Weights of a small GPT-style language model, trained from scratch on English Wikipedia.
Architecture: LayerNorm before each block, rotary positions, no biases in attention or MLP, normalized queries and keys.
Training: a variant of Adam for these matrices, 9845 steps.
Each number is 500 + 25 x the weight over its row's rms, rounded and kept within 0 to 999. Layers, rows and columns count from 0. Numbers have three digits each. The size before them is the row's rms in percent of the matrix's.

# o: layer 9 attention output (transposed), 320x320, rms 0.0687, rows 160-191, columns 240-319
# v: layer 9 attention value, 320x320, rms 0.0681, rows 161-191, columns 240-319
# q: layer 9 attention query, 320x320, rms 0.0756, rows 192-241, columns 240-319
# k: layer 9 attention key, 320x320, rms 0.0751, rows 192-241, columns 240-319
o160 079:497494511500504493480520488482538508498518500463511500522510494495483494479489520508438514523499521520483517525459521487502483528516493503518539520467471498534527484512496468527528505466512505541516491476453544517495528519476508498488477484
v161 078:516512485521474490552501543500479464491512496477520513498502507501518481534501472500493499464489502514523461564517481493525508537494515486483535501485488452478507474509498541515460554486519504509480492488493494449480527497450464537529502501
o161 079:486498538497473495468461459528542537499476484500502497537486497565520516517466505493568544499438520524518490498519544478530479516526530540519482493521464506547499564521470482500479525483514507453533509545524524481517464502487499486507505503
v162 083:475522505484536469480488530472510502516473465466538478486519528490505464506521525533538481534529491498500478523525516531491529524528455453498504542487443509481540494508508494487473517476478517485452485505505505481498500507513463423514502510
o162 085:461484491508542471471457500550491531480505483495535488529484493525496516513500501497531521514510515501487488496448472513483535492461501511506494488441525511514499491480505503487492494472483493466552497502492516500525453514512485542529503475
v163 088:519514508556531481473480486519451487505529508521508509535523473485521503475546496479523513499463488515501540497513473486497493518468515473541514478539503501510538518510481535495481562517458470543464554496486517466460502486516501479508504539
o163 089:455480493483519468498479521508522490503485523495480482476507489509472550531498533518560517494495490507507491521518517507499546533532517526495518466620550531509513524498516505477488519498503472498528498488557517523502492489490516489493500506
v164 081:480459504542465529486526512516471472444512526494535499495483481506487471498508461544511496544477477506499486468474484562486494557504519498490519553531505498494486481468506496510515499506443550457452546510476516465502531488531527505512509565
o164 077:512523529471445484492472536525536535506497479484493502489476485485517543488519554479533519493436537508506510493484475486471495492513497507519477500495436490581487469469507498497454457467470478485478497480471454523499498490564527532535524506
v165 078:495479478499531540468464472502491488490508508481492495526515514521504495501474535501497541539520509468523543502504504495508546500489458508524503501504512496486512504447505483558495476533520490446510496515501486447511510523541489555499442506
o165 078:533492498494489522554535497483513479494499487497472546536495497466501530499472449485484491506482508481487435497543505466460438455472459482482491441553462522533527478481509499475509487491475509504492491501493498505476525524509505444468506541
v166 095:454518481513485495470528488514500491503500554484483486492429524522499504528536463482516509518507484503480470465470492540509502481476519532499499517469467500501511466471530508500523442496492515479501523479484497527509485509477504505507537499
o166 097:536489524525475466476539470550493510509485485480538480496504504471478490546504481504473504501510484465506480478500495502479510481535440462477501490421447481510479427495523465521498501472503504494450499511494530500478506499492530499541529486
v167 086:510516522457562519493546503505485506469471448476500494496502481479488497487496483489504485476485518510499464527529497458529496491523499531512513472518474493524494497514508505470492500487527529530510514554505484543482505507463499513518569530
o167 087:473487492518518502492527481467512500510517513496535515470502538465476526515463510549471482541544490494495506545485468513509453523472491486510472487460539480491518462505522440518503480478540466487522489455487470490543531512479488494469507514
v168 086:501527479474461452497521524536524470518493490451538455401493511557521483516477458480496535509479505485502488554499541509463519557520487498497509535496496514478529482495514546497484460467493486513455468521518514530534544518509504485521515519
o168 087:517472487486480434511507540501476511494521502542552547489460484541496575482498471492489528520495478537542512519500501497517507527475501508520533499413481531495504438509479496476490488483524510481521509457513466500455472511496466520454503473
v169 079:486489510477502496473522493489528490506489487503559475471511530471520521536506463507453530508514494466509485493503458490527469488483489454510493496486526474508506514504526481486514463477558515515504458476502501480539441506485481527505503523
o169 078:493527455506509539520511504532526468491535516465449534471511488508533494513492513452492505506505458512519535487490495502484496503475523530522475533516545483501475535462472501496502477539506486503485497508525458504506494516515478512499503472
v170 079:503518500471557563460472504506480503502462501530505551518502487473472439495523504543498481509523493488497526491474499477475499520500434507465494504533502530494520487502530502545543491468488503461520519524489526479431478496552529500488489503
o170 077:515467484533505480487448502466482461492497495435500492540504505539511476488503506480523506496499516520511467520476487517466536491479487479561452496562546481513519451489503495510505477513488478460499466482517494505507500554537495447496495524
v171 085:519506481476540520444487505501479474486521495486495519510532534442537489496491535485511476519463494520507559510508500472487512476520472502490515486535479510494490488495496514475502476500477463473473538513498480456488526489519471507506491507
o171 087:501478549511537484510493508499488495491517496476496514515504488489484535546481492524494507513518471503475493505476526471483543492466483493515533456590467532494532466505500485501481500493493458494483492485475540506491495518473501496499459538
v172 075:523512486434453492485469525539559515515524535516547501520486521457495506474546462518462458529522477523470504492467522487481521540507483497521504481533479514470450548493448490486478479497495455505506516518516493497517495498474498515512444542
o172 076:511486505506511526523446507516480494496542480479476515476476476557558492471498518498517458468494529525536515516479528482509521549435514497508557470539513565486512493519522523471479509508533480448466482520493493507495503508498497503528428510
v173 088:477470496514487529498503499466470496497545509456507493559499491484479508514545555496497495482485502466480528478515489483447493462490513531459513466528508523489489464509469465530481500545511449497524486472504524479499555491474515517494487516
o173 089:449516496498490525536481521511580500501526526513467516509520493523500503493498526496470505511532469485487489512493498511516482478518500509515492534579491496506510521513525546501487490510507472497477485513469491525535519454515435531511480533
v174 085:512518501469500505546514485514490524497473499485463488494498527508444468475479508548496465454506497485480479531494507497503497527512505509524488485508502502510473490502542541494536492539518516458511520536495518562541533465469469512503522455
o174 086:547490529467495495504518525467529477472481491528525486479477491457486488514522473499486497487536496488503505512465508505534527461490481470523553510461492486494510479498506482491485484461445494530513496473519499512477494488518518529447492504
v175 086:463496515533565489481518505445504521492488534480521507545468460495499489489498550475490487511557508469502479469524495490517518449545495472496515455522486508497515500552541469540479504510496511507490516512498507453486490489505529492508536536
o175 086:474504482520497499446514464480456472481490504509489479504492506483482507519492525492499507513551524488482504525471433521487502520525527509513488499550470462476487476495512493488504537539510453496467480493486492538526506514511463511477486486
v176 087:529448491524499516475506498486527494507473476462486494520496579490498532493477524499500498499484478539489568506558529536507496503471498501520499530505462518515524521510530508522494545476490524494497539485516482520496516502474493499473460455
o176 085:453519521488518470490520521457451452512505489506498486477484482488498453499505480552493485529481509509502492481475495516498528433493482486479538479509480548522519527496525488474470516518466500485513487512504519498498450492493584476496519517
v177 081:515485518509527505519478503500516495472499487523499531509561466472545545499510475449523482487471493601509509522516519507493498509488523492509507503507440511523465497489452532569546520500515504482515473473461523501511509476546527505458529471
o177 079:502506538500476544484528515497469506506482500479500498529503462444515463454487516537493471471535531485481488526515465504505471502518516482476506477554519491492470513494477512481495513533513545497494494502482538468498501492488475469476486497
v178 083:512482494567476485470532480502509516483543510483495481547515511484522514472540526482509513480516487531483485472476487533445497530486495502491514480494541489499474517500492530503463519504490473490470558495473548540480521462482476480487541457
o178 082:463513554456460515514512518526474505550474479506499498483485501486476472498522532535514505510438471498505509480539500484537543481505504516480512537571460469556479496507449510506450470524498492519500461594503513507491467449530515558530506553
v179 090:474490511546440466509510505524512485523506472538499506476461491479519484497511524526478512526496483475471490463512540511477514488539476482537502496501487492450467536503491531454482487530491521504462522500529488568532518500535485538469457468
o179 089:513513481456496485509497564487503459527496476511483503460468484497518501496501529526503513498469496535557512438490485489485449511502508486470510511506475514499510490461468539488473541522487537459493513510508426493509482475534554530487514465
v180 083:499487531560508486549527502502490469485509449520476482555485525508460489519516521509509541462465491507506544522494484501450516490472537498525475530533489481497453486506515509517481527511519526521490472509531516538474534487516537523493510450
o180 084:475507521490487514474501503478489523524484514518528451508476478512532503482478517542499498498468509514508537492445497507550459448532532556495523468580466536471457526484538501524453526481481521482481540541490513509517522471503539450517514526
v181 078:468509484546555468505537499500463516526530460499517501498465458493501520506495504502471562489476487488477477516498488409511525520547473496479478489481490518490517515510469493513488475532470524522524479490520494544489467513470473507521466542
o181 079:488501471508493499475533503460546507518537498540531493490512541533498506508480510547482484519546516514490493482520459507496469552487512557472503452439532501511485484538512508513510505462505505520495518512542488501506535500477505479508490521
v182 081:471517490502463519519483530494503508505435490489539457477501533505516503495473530517521489494518520542533512521503527546544509510538485484477535534500471515464483438493459527496473489484485472483464517476510490523494486489521494467526495510
o182 081:500481496483523496496522489512460530481494505523513510516471470446466522476496468521492539504498485515487485548462484468477547522486483475510508489440451542544569490487506482487493477471515473456525522487479489501464492482537530482478560471
v183 080:453467496453467473485489525457535498515497498483515464478501523535545491500455512506453546525527521474505497450493542503466509522496465457512499492474503508463481477538499498514517507483517491509509478483534489537479475491516514458494487508
o183 082:540527476496495496493480494485473505493561469495479538496511494546529513459540514508492464504465486514517551494483496482492477491510514489480524513423469522515485515480511516466515506559492493483503522525441501493521487510495509566504462429
v184 084:504469515480506495511495506506523498527523439504484527526518456526498480515523482527479504532512496482528537491488536506490512511497526494503495499513497502531523489490497520490521465505501518503513482480500501462512489540471520495508497485
o184 082:508507491504466522518508565486502459502516502484477488543490448488530498533524532455466504491472543492475474468524483491499483441486469500530522515502489473501516450516514498513493503529484525517479431493461505509516471501522472482476514514
v185 083:466501532520536531489473528476493478500487520476520509544477468539536509499527463499508497545474515451462474504511519483527468490492559489470488504486485497474488463521486475495498514469456521477510481498489513499456495514481477472494502514
o185 083:512516451535501476487423446505525530505495512509525500501490502529559475508520541510544526482542515523546490511477479538446472528526505507525453526482492455522478509491532516505565539474497540486547478513507522478522523510483524492550494476
v186 076:538477523539473431521529527434507516496487519499520469479512511512523552491456503507480534459496506496491503539519520480471483513535511537471525539481515475468490488526483515528480491498528492477504494492512504511532481495515486504543477486
o186 072:504553504523474504451483440450533492493507501542544514490516481530529503462418526522523506517494517470525538491510511515498484523509538524474478486426492515506481518477508530474523505478528518486519526541430488484486524479501496503487475528
v187 082:483485477534493457515519493489497493481499511447518500499487538502490481518496516475507528518478505491499470513509498522477502456500526502509500520509534496537555503528519503529523454483524525457527496496471505529477559433477467513518508488
o187 080:462496536496519448495532532514495496516497511531511482443516519492508499517476544538499501520487425495464480521502509482508494488519486534449510564472429500506476498475496473535453482483499482519471505484471500525491498471517556496458551506
v188 086:515499491474587477427512484494483531499516497458462540539507499490530551495449509507494527458510500482535521498484510443514478502455500521467476485500527521506443520500540529494482519522489522456499503482489507518466463465461500466489535491
o188 085:488517479516492485495515474492519509470512493510511458508530517515484492502534508502482487509493486519482518491474498529493493467540527525521515510535517510510502470522512481523474497459481454529508448537496526501510499512455483528511463494
v189 096:491443511485529495485533487510527432458479480492560503513504506467529511511518470472500520544497468501488497484494501498489492474485467508541518516530489519535516523489508462484458470499523512524518500471498514448507496495520531517459459513
o189 096:464505460490534473511484556550496480511500497459455476507526493518535527486493523474488480478476488517537520517503500518523542474462526518504512550592477482512477527482481518505501512517506504475481455481470488523521495479499499540504482502
v190 086:533459527498532481483468500475531491460477516508466490539479500483512506532469549463500536523484482526552495468537480495525500446492532503475516485491494496481499530507502488532496540472447497482483448462481499479512484469522526487502500495
o190 085:485532480517535483498481488519464523504511509496491495504575490492514481477520487522508499493472496508489519460510524508464441465500481510515484501536544505508504496485502529483516500530508527475499502522460525494482519518504528486508483458
v191 089:493500506494470506509495488509475512487516508490470500479502514519513514481498472514515456522535489520515521515489479500555485524449526513487489486492522512507494509476529488490518523469441504533491533530508499509452487532495536454499499544
o191 091:475491433468524471523556535519517522513526503487481480512499511477474507491550528439475512508496486545504480513524480493498494509501504514543499494446516484515501536489495472499488460520507485519482481511486498520500480513486474519546545506
q192 003:515522544537469514511534557525487530485507535486478529497510515493510525544495524476523473526542497498499469488485495502481518465501470481506498470574479500502495494482515496478520505519515483532526488550508514509511483487489514512525479541
k192 004:531494544524536502506528507522517526533506517506497536510523497514486516514530503509502497534544526545511531508552521514517503531523529503510528504545528515514545494536505532524536520521500512529509504493538527498514532533515514507528539500
q193 004:474508436484501487514465445476490482480483476461461494513511489460519488492484472499463464447516475490504451482488499468467515525503492457494502518466500494462482485514517490479500500485465476488503505507533495517510512493449484512512457506
k193 003:496454500509534491514506514538533485515470494513518566490510543463491530512506482521465493515508518497463531518473491537506498499471511514504518507494497520485511494498513494527516454536530547513510465495482523503509474516518500479528537512
q194 005:493489512515471488509514435489500489518508476519501503487501494457521502526526513490476501510503470515543504500501498495491529487498476490499574538579510519514513493495494501481470501506461488491532564541511536492522479497484500514512522548
k194 004:517495521493524526514510560506500541521541530517507533520536543542487519501503538515518518492522533522487525497537517493494518518530548505536503510541521510522497500494524514526541534478531510521515510488534551513507524498525525521466496497
q195 004:495509517512503528519528505490523528520493524512472508496531497544480503534526527488526516508555539497495506487528543521502476491527508520494483486444588515528514502494466498531552536512499517506510462483502501496499509556511494532480493464
k195 003:476520529480496520485518506531471505491493498534497518499493487511498506482490470487478518471407519510512486469503463499491502501510492472502459489491460463499477520530517506451492495480481484509491477507533520484501553461487470502484476541
q196 020:539507538522501488496532460502503504488496514517533478503503491490469479511488481518515525481532511495547503490516490506492516502502480502502471488515519480519471527456484501481516492453503447510487480492523471499479526495491519499513533471
k196 022:503487543503502504540493478512480512475504494503504485499500526463502513508517527479505502474451491509463498500481497489501408526485470525508514522500473485511512467502503504491489478541514484508500528519478494475497438532516468499505522500
q197 017:478505548491521533514485475517511494500489510526470496450499471461493509487486494486498503479529507521494535452486472488487492509521531514493553502506516525528525529534517501520497529480501524490493482406477517524481486500509469451493502492
k197 011:522498544526475522514444438469513487493515499507523487528526489468478472541483515485478517500436513501498480457516491516505509496519490473515526524508551515528482523492527476498506489510483485523516501522521517496507487489506499533536523496
q198 035:481505568513545469493508541547500527499470488524486500491511476490510502519493525473485514494569539510486519432455477518486495481510524506482535473496509548520490549517491472531502528512476499472488490439466499533504500514495490448556484495
k198 032:519506492513481498484526514431500468529479517523505516487504489515514462475477487512496493520550518516528496484524485492496574476504535502480554494518499526528511537517480496499515541474485494500529440500518515520527530463486530490525472479
q199 030:476477532489518520501497503518500496500505481468465536499501486513493528499514515480470501494469504500464506522479493494522479513462487522506473484475514502483475441512540478518511511535487510477493511536523510499537480493536459500509486505
k199 027:501521402486517489482505474491528506525497520501530492492464499537510481502491471514510477520562512493528525519522519507486533481509528494483471497511508508486499555512494494513495498492505508498510499473493495509509548469491541512459457506
q200 047:481475551478497529518490476479536493477527461482486540502498488468486518515517478487509514482450479496500484555487491488507467527495480489518460500472490475466463488493535490492492475494503496512495502545550540464496505524513479550514489516
k200 034:471501473476530495495475480546503528481523479483495501500502506508484521536522509489491495503503481500463511540477504510509410517495489488499460497438534459466472447471516516504477471529535494493477557467498488488447486529511488502468520511
q201 047:520505403487470524503502472479517486490527506479521525505499530512479497492517476536512491490417463487514487566533518484523508513487461477521468541524491435474511463483515516472503473498534489539509512550522515471487497474491521558466516519
k201 047:491494556491488509510482478547489521482520466474477510505513494477486536531522524486476517479464485507481500512462485495509438514495491494522514500466494490489472463479504493497473474527514504503466541503500507488482475541500459497510528521
q202 061:509493537517523469482498534508470512519464514525492476514514484527510487497497518487475502520571549524477519409494497495477525481509525514480535480534497560528510502526491490511509551526471501476497514482454484546535483508497491429506501482
k202 054:486510411508513493496498580442511486508485530524522491514476506526517475466494472516522508516531511489492501517532513497504566499495488492481491506531490504489526544527496515497520518481497513489541474496500500507510513468507535498489465501
q203 054:491490610478506520514492480487528492490504466485491528495515478464490523512500489475501520488460469488521496542480489508500496516496505503531466503445523482487462533515520507498480465474498494518495493536579532480469495510527494519499480524
k203 039:494483519486517511490478472544488573477515483500499516501526505491479530519510532476465502506493482518470510504474517504506428508516501488504503490427534503482464450483525504512493481530533479492482521493502472500449492541520471477504525510
q204 092:498464485489495472480494475514490494500511500458497473503482497498496519520544477485499464519472504522496470504469498480519478525508456502519502516558449497499489483491540488490493530516509482499467512574469466477549477513494497515518497506
k204 056:499484492484494489483496471534514495497519494473489484542471490544474528481522459475479499516459505518501516488462529503495496494497481493496489495556467534503493492505537466500495534518546527484463515531478513494508512512507499462471500492
q205 060:518507481515490469496521552523465503515427519536534504514508518542506503481488527491488490518514527500467513505573516516505541499478492520476523510480477532522494533515445504497499512527500521466509482448477456530540494501517488487498488503
k205 061:512499475516492497481505503466499489513461536530509527508503494500510474466479482509520477528511546518489491500536511491491555492502496521481497502541494524505525538526483502505500553466479481484522445509501510517529498463513542497483472476
q206 087:500478517476480468508497463484481515501473489454503504492461487466498508503544505459476465492518519499480515486497481483505438525534457524509501535535495477491501461496547493509490511501489499497507563553446486485536507504511491511514514522
k206 084:529509502523525477513554457537510452524526507473506462483469509494498501560502480473488490499524473491555484503473492505515505531486495504493531449568432473503530467490521481495493537522519524491508486526448456461496501522497478524516538525
q207 083:497505412498505488490498544481494510524472523536514488509509516559491493495487505524511512511518517493476521515512501508489520499489529495462473441541486498483500493502457497495488498480518505476475506452515515521494524505497493496447501478
k207 089:489502471505502497493522539456505482506470507527510535502489498521515470517474482520505485519511521487500515477540479491493555487521503517476506477484474502498526508521495501503515540478473488496527445487517518515528515443504541536472470479
q208 092:485483463495516493480511500511446513483487509467502495524497486506520502508512477477498486501544535536503473483502464455521464536479503520528511510500471519491515527492558525488487546569495505487476515556458490524530510494556476477499524498
k208 084:493491452499470492477498512473488520523509468472485507502511498505499495485531505531503488502562523488478509497518483519483525490502499510460480505492522506510518504508498526496452510488540502482487538525547526491479519504502513473457480513
q209 080:498510514485528452491526514528468497483533500502489494522519497558496511486495508494468529487523505484493466496507492474496516517519501512466447521512438540526499507484480512507490473502504507501554521486522488522495480505504478469503524555
k209 081:503466525502458488510498483530467473483512495536502498493483492493503507526467463517456504505513500499482495513514514492522460523478493563489508493499450552535503492517511473491500514506485492524503471513526483495488506486497489459482536484
q210 106:510494509507517543523491516453558515434539476575509528524514491511481483515468496515495520509493529557486526518511474520488502521485548477476470485499521498512522499480459477509509480499546548493568493472501502482465489503492551515466516476
k210 105:456524508490512506520493539500560488524483504553508502495507482509487474475475510513446509499506567487491490518466489510504473488492503498494488473516548468493501489533473498476527471497506488493547494532516509506494482471488503508467486510
q211 097:522540534537472514501484475532480517480517560478458507477497491545506486502504482506528515509509479502471513514493504518462508508502501506479477530495536531503517493516544472511513491544522504510506498513493458451496517521500518513505459476
k211 106:521474544490534489504510484518501509503487497464477492514508486511490542508518520496533507474512494513545500537502464486507492513500486491517474542496551495472501482500490512500518543485512502486479489522521483524545517538530509489505482487
q212 103:526505509544468476505481515503536442547500487452541505514493458551480525488518508493506525501487483497474501474482531527503508500543479540498518507528525509527535474515450446504510529486532524483495490550488504585558493480508488537519483494
k212 110:507496516468517517485499486481564420490483512521505527533486516531503551491494484472516517510521505511500509475482466488481522490488530492494482464528531517505501475523488502488548483475482452488468494534471518511517494457494509619508510526
q213 104:497512552540490520509459461508485476468532491506528495491488435482530488516518517452511476504512479539519516504455484527485457524487494470538531523487477478512489530452540524444527518535518509517456490558490475513510493483500502525537524481
k213 114:523506519500510486507545477537512452512509509467493459498510521498505520492506521466520516487523505495511495531478450488486442487525488499490539480532481529511528535506474519513488473463494503452481501518490451485508492549524468531525499492
q214 094:459504451482533511480481523492506521470526501530453486529500506494489467532520474523525473473489530475486483508439496474545510494532553479475466492518508492495516537497516515483454506506487505533550521478550507512446482494504513490487495469
k214 088:483502446493456493517500517500472507506469500505479468494465499486500504547490522493482481508494563515511538475438523510498527537506525506488480559485478493490505520498487501513491505521468458499497483457562524506515504493486523437512490486
q215 110:501453482501520516550476517514520491525517530513509516501460535466503507512506533508531474537488490495472523518529481449489516498493537505524514487522522505500494469485513464465500464506503473476496471482521506496478561500536515549483500506
k215 115:481526493494516520511518559509470474488493486503478526509479513464494503495519510526517495490450500491473514521529444513500494487469492477481471516497461502493516481494466530488489469498511478512479489494515470510467477514487525552492507503
q216 109:501512521553488555502476507501487498487488497482453522515447509511502450497516524521491497491503502482496487502515515549527478497508497482439482500484545493484552479472498457531526511510507491527518521508467481492481507561467557484482486524
k216 115:530511486507507491517504541522516518508454500510502506493497509475497501477502523499458468507476480513509474544484482538495543495479491492520512507510505525465466443505487558478523506458520484490477505502489480515495510530485521448490490509
q217 106:517502492535473479495473476468521485475509498525539511494482501520497531476511513498507523538472483457555450478470490514491502468556516505509452496461508461454537484461483481467545473530523496510472505505535458516506500513464487524511426496
k217 108:533490482520506522502483481483566497493492500499487525503519511517525500480509475467573528500481474516502476495534487497486483491494481499502488508515510490502486519510510535503544485487525494495463496490518470501432492501511506510456484473
q218 116:557445488520527485509508494471519509492511511495575529474474499496494459493492544493493485501476542528475477502509502491477489493524489524549500512514501513516492487478480502476502470495498544487496493502467511534520519482521501493475552524
k218 125:455527493499477484490512481484570473503482504508492521518520493472501492507481481488451503520522536501511502520501513526499509499498485514483509507516530506521512464512479502506494490493492490490517478519512501489501487479509534480469505551
q219 122:456479461523512523528483523514502489524549490531487475499504507490507532512534490505487499497497477470486469527498541502500546507532543525501470481493520463508526523481465459481457442492481508473561502483535507523463490527483527494488510480
k219 117:499520483509517506524524499485503481507479492525499490485496507489507505524478502489460520504531443517492516521520530488514570494473503502492514499492464463471470501501515491517508472530528492508480482486530535492466477464473525529493498495
q220 106:538559499558482542498453514485465471467513508490441514519516476524466496516494468507497524485559478525519524506469476548491491490490508548512488482527495517493535495489501490510524519501510501491490481464516483536495474475539479538482475516
k220 118:517475486487496502504512555452457411502495480477499537525506480513505543495518501476490480502588530524515502519484491498466478451508507521491506508519517546514528451518478516481498520473508486482431507501507490505549528499517506515494490499
q221 097:439466519461535499506467489497506448500543500536494499548531525472498490510547508494506489462523532494522472490481490472511486503545502521468495490512444495485508473494456480492509505555513516517488510524478503489518456501529492498502491519
k221 106:499505497494490511498509487485546405492484509500489494483477510510476506492489501478543499514521548490482499542469506494507483497524525493489484484542449522452495533496505500501493452532455488498506507458487487512480504495481472511459503473
q222 111:432496523511519477457496513449486489487529507495503473552494473486512483494495510521522477496450549513482511460482522559571460553513501506499522480488523472524521505470461485450502551530488532486529500530503488540506471504517473464512501500
k222 117:506502482503498504506526492443487469508480513507501464507474508480516498465499487502474460497439556494476532515453532488465493493486510532501517464495544506493481472513486489487508482553499468475513488523561503485522476477470500476533510517
q223 115:464517493477477519501508487525469488541460502485486522491481519528521496498528447509497509508490456471504479488505542486481494484575473512475510515497509505500561476514508488577482490528469504473469509513456530498527489543494499439505498543
k223 118:547479522508529489475496471507534470499521479504514555492500504537488486489491473513566510497527385515521488499536504502522555515493488510513517525519471507490494453481524496507499506494477508493465490476475540505497523528518513445486503503
q224 108:522497505534487503518517452516526495504483500499513515483527490491483496487495524507501487513521506440480463533540516445498507466506483489512524483513511507467470515494519489441523505502514527516507498490490496548495551474515533526489489497
k224 111:508512474498497478503496499550583535491450500497492475496513519485497501517512528497472525489536509504495504519512464505504492469470494485475519497505495476468523509496512522517506498404500488509489508521509494498475484477491494548465503530
q225 111:529547504483505513488538528533510534491463532462508517474509487518519499506490475488493463510496523529475537447480495473495518512528496456536513543480541482516521501511513518511441518514514492496513521532505540525489499477529480506474516473
k225 117:492482510496515503494543501550498528493511515506495514520518475522496512508495465489513478480544470503538508429474528470514510567477512515496519532475555496578513470516490491506515531466477459485512473530549523503482504498541530486511492475
q226 110:519481499489519530537515506471500516608439470507491510546522527481480494449500505480460490513488495494489512494528551491489512489454469472512509473498487487455454485493479491524500526479475476494443513511506514533480512549495543494511544496
k226 116:472535508516522501488497532483539549482508520547517494480505515471475463441495485496456471513483423481491499503492480498507523474529500489489546447507497480491488514509517521484496474475510498533504514508459493479420490500486505531530492499
q227 111:500526502504524538525486517454499509551524512523461497491482467506476507484476488511502485513487477482537539521429524458529481512493534488517500486505505520465428479501522465461483520498507523426510488481511496612485518483495488518493505478
k227 113:477492525510522482465520530474499514489538512535514471470495515540489504436524483518527487514526514495522532517446494525512432513504482537486505497492501507492531480537538499502516505463499479481482486489496516466472521512506490508504492518
q228 117:513510479516529525480458474476491490509523574500499546521510523459535451520526509502488509472470499534518526522500487507482476514519559505424487523519473532496540507515515458492501494530548462475515470480504534454493488483526480486462538463
k228 122:499485473522471502491506470508428491499482494476471528513484497501483499543499507514507472492465476495492503542485493501512451545466502506518489563495508557466472479493491524482501514519497451521496482491569515520506503538502533473498477459
q229 104:465503514487521519519534523484479482485500503490499523518506455519519520476544497518501510507528527487497503458497514503534532540474492510481484469533508498493525495487501509549500543523485533527479544548502524508451489510473534496494534493
k229 114:504490521498526485521489513507475461504486491494495479491503512509485487566490507524436476488543468473518509471494457501504576525498515466489505482499503482484480463495489533469512511513498480526537507534539541491491493491465515517529489518
q230 114:477480518506514485515525483463508487519568553505489512454544548490480480500503533495526492495486499490533462477523482476491525533524476496509512502510475482475468499464480479480503460514463525525485473483499495475479534529513490505441500545
k230 117:493505508498526488528550481525538491484495485473496536509499491433475539478496484497533478486462469506512471507529545488509497493515466521489517494507482518480503504490500512498465483515451513506536488508500488510471498531484463446422522494
q231 113:552455515491489463535470515495492440539515509515489516512491515488476491492518520505474533489496499453502485486479542538500508492514476541451475494498466539473465465516463469491564518493524472523447504500479481465505500505492503546514443522
k231 118:520505493495532493522453520468491410470492524514496485504498496504485496555490503460493506504452525508502489544496539496490502498506507473534514516505496541481494503487520540495508509512507487541540496455430462516482499500506517534520528464
q232 117:455508516484523480452495459489530528470460494494469475550486507512499518502504519504505489513513524467454513513523501493440485486545498482504511491510518509541509502496505522519467475488455463527531504468507480460498501550503488449537503548
k232 121:507506495510443501511520464465565551510497525513500511500461484487512493495491485493501487508484475516502511482467526492533507480491502493511505488534471480496515472507510460514487507552492521480468489475501461507524497485506479469513509517
q233 111:480444500484507497537453501536501461445543510532570466485472490474550519518511522479485490549478541501506515500481494489531529491520505509566516483482523460496463514481482479492508535506492519508455496531467520513475517503482469494505508543
k233 113:471516502510517488513519509490468418502508506499481446514534490529506469516486502469470513490521565475502517533472546516504536511486501480487523492502523460515500491528509516506493491496497512504525510518501502480458495470510499489499502507
q234 109:455555521527522546498484508458520477486534504517472510521525431508527531523506505503499541506497457525531515532512522545440507545512501487451496485518488526486480512482517511514501488505519491458510473503529516480440488508472483487471548479
k234 112:486460552509509492514518483466524492492508501495494494492523506539480501500496487518521501497512396506467499526510495465520462480519483488520510493533502542469500506513528512509497482509508474496499502503552507511504505518481467499456495489
q235 109:530529493492506486510536488450482477533474477512488559516514507494480488478544507490523523460533468491492525461501461498487513492519502480496477498499513498468541501493482510540491458528492508517489539498487517502479488478483496482498475516
k235 120:497493501503516507514470463486539414494479472503529581470502504485493506507501484498538496525535427521477487472524512495492541503524509534517480526496543488530480504472514515488490462529551492504514488494467499523469491502498488447492504517
q236 103:474523507498479466501493469457525489523505523493514516528513453463504512513520483536503508543494488438500511464480517489509498503551507506451515499504522493503468497541474462512511504487516466511498501426507516520498537517461509474481491450
k236 103:563476514512478509493466469493499545487505530545527572508487506505521483538507509548465496495457465494508487446455478505522499501470478535529482547494517479480500479504500507496520532534467475544526469479507512491498485515490484488530513458
q237 113:494520528473521506497528469516460523529518508515440487487510487488487484515519479485498465443521500476477466503487534491481462510505526515473494510493476532499475511532511510451461488537503556486567536502484477473524474486501541478539502467
k237 108:490484529509510483479498470539486510507477522515511445470492499515495510574504531515513530487541550519530505518483494502511451523511487537514503530506488488434507537472490446530485508521503527490507480463500491488572479518500482469538505512
q238 103:492517516527452468526495452474484495455553492490539480469507465527523571477550544436502506538506500479520500496523482465486495468516538495558539531506510509494520492435534479470485487566470548517482526546507502513501521498492447488513504533
k238 107:462503488499508501525546471507483485508478482487484485516518511519510557510521476489542532487567476501502491497530517501505470514478496483474469487509491504524493516507510483513512510506498499509486483536529489496462466492492458513451481523
q239 113:500546504511509541538497514512446511473514515489452518507491466482479483508503494536485473501556514458489531497472491496511497508503460490495494495496506515476460493490502493500524493501492483496503478419519476564426513490533485495484494492
k239 121:549466485503478485515509555483433484477507514496505518494510496502501503473531498525422471501557519513495497527471511509499473464492481533501510551490509496512527446521497507495507519485493504521468515466505455487504515490523500444502507488
q240 112:552495457527495513524488492486552527515487488512516505495479482528507545491506533471515497482520497516514504495518496511477536468492523491491491507492521475457517514515502488531454464435465447582496506487540492487477531506449541543496492457
k240 107:463515486485517525517507526501458540504501514515508527526514507516511517540513492498513498509521501510518500435492455492518495509506492497485482507497522499514492533501481504508494490449512515523496524517478468525481493467515486575489474476
q241 100:499497497486457499538490484513480465516585506532479471473539503496503487501497463536483515519479462461495518486444545490517549516527481548526524453508515509512434547500512517488495534495507509497481513485498531515447495504513493481521510506
k241 100:519492509506494448504488464505507416495501508499511456504479480483494485507482504470484507485521432510554510520463528520490545514525495494499526500495487484486520503511526516499470536511510511478516488493482543475507500504493484455556506509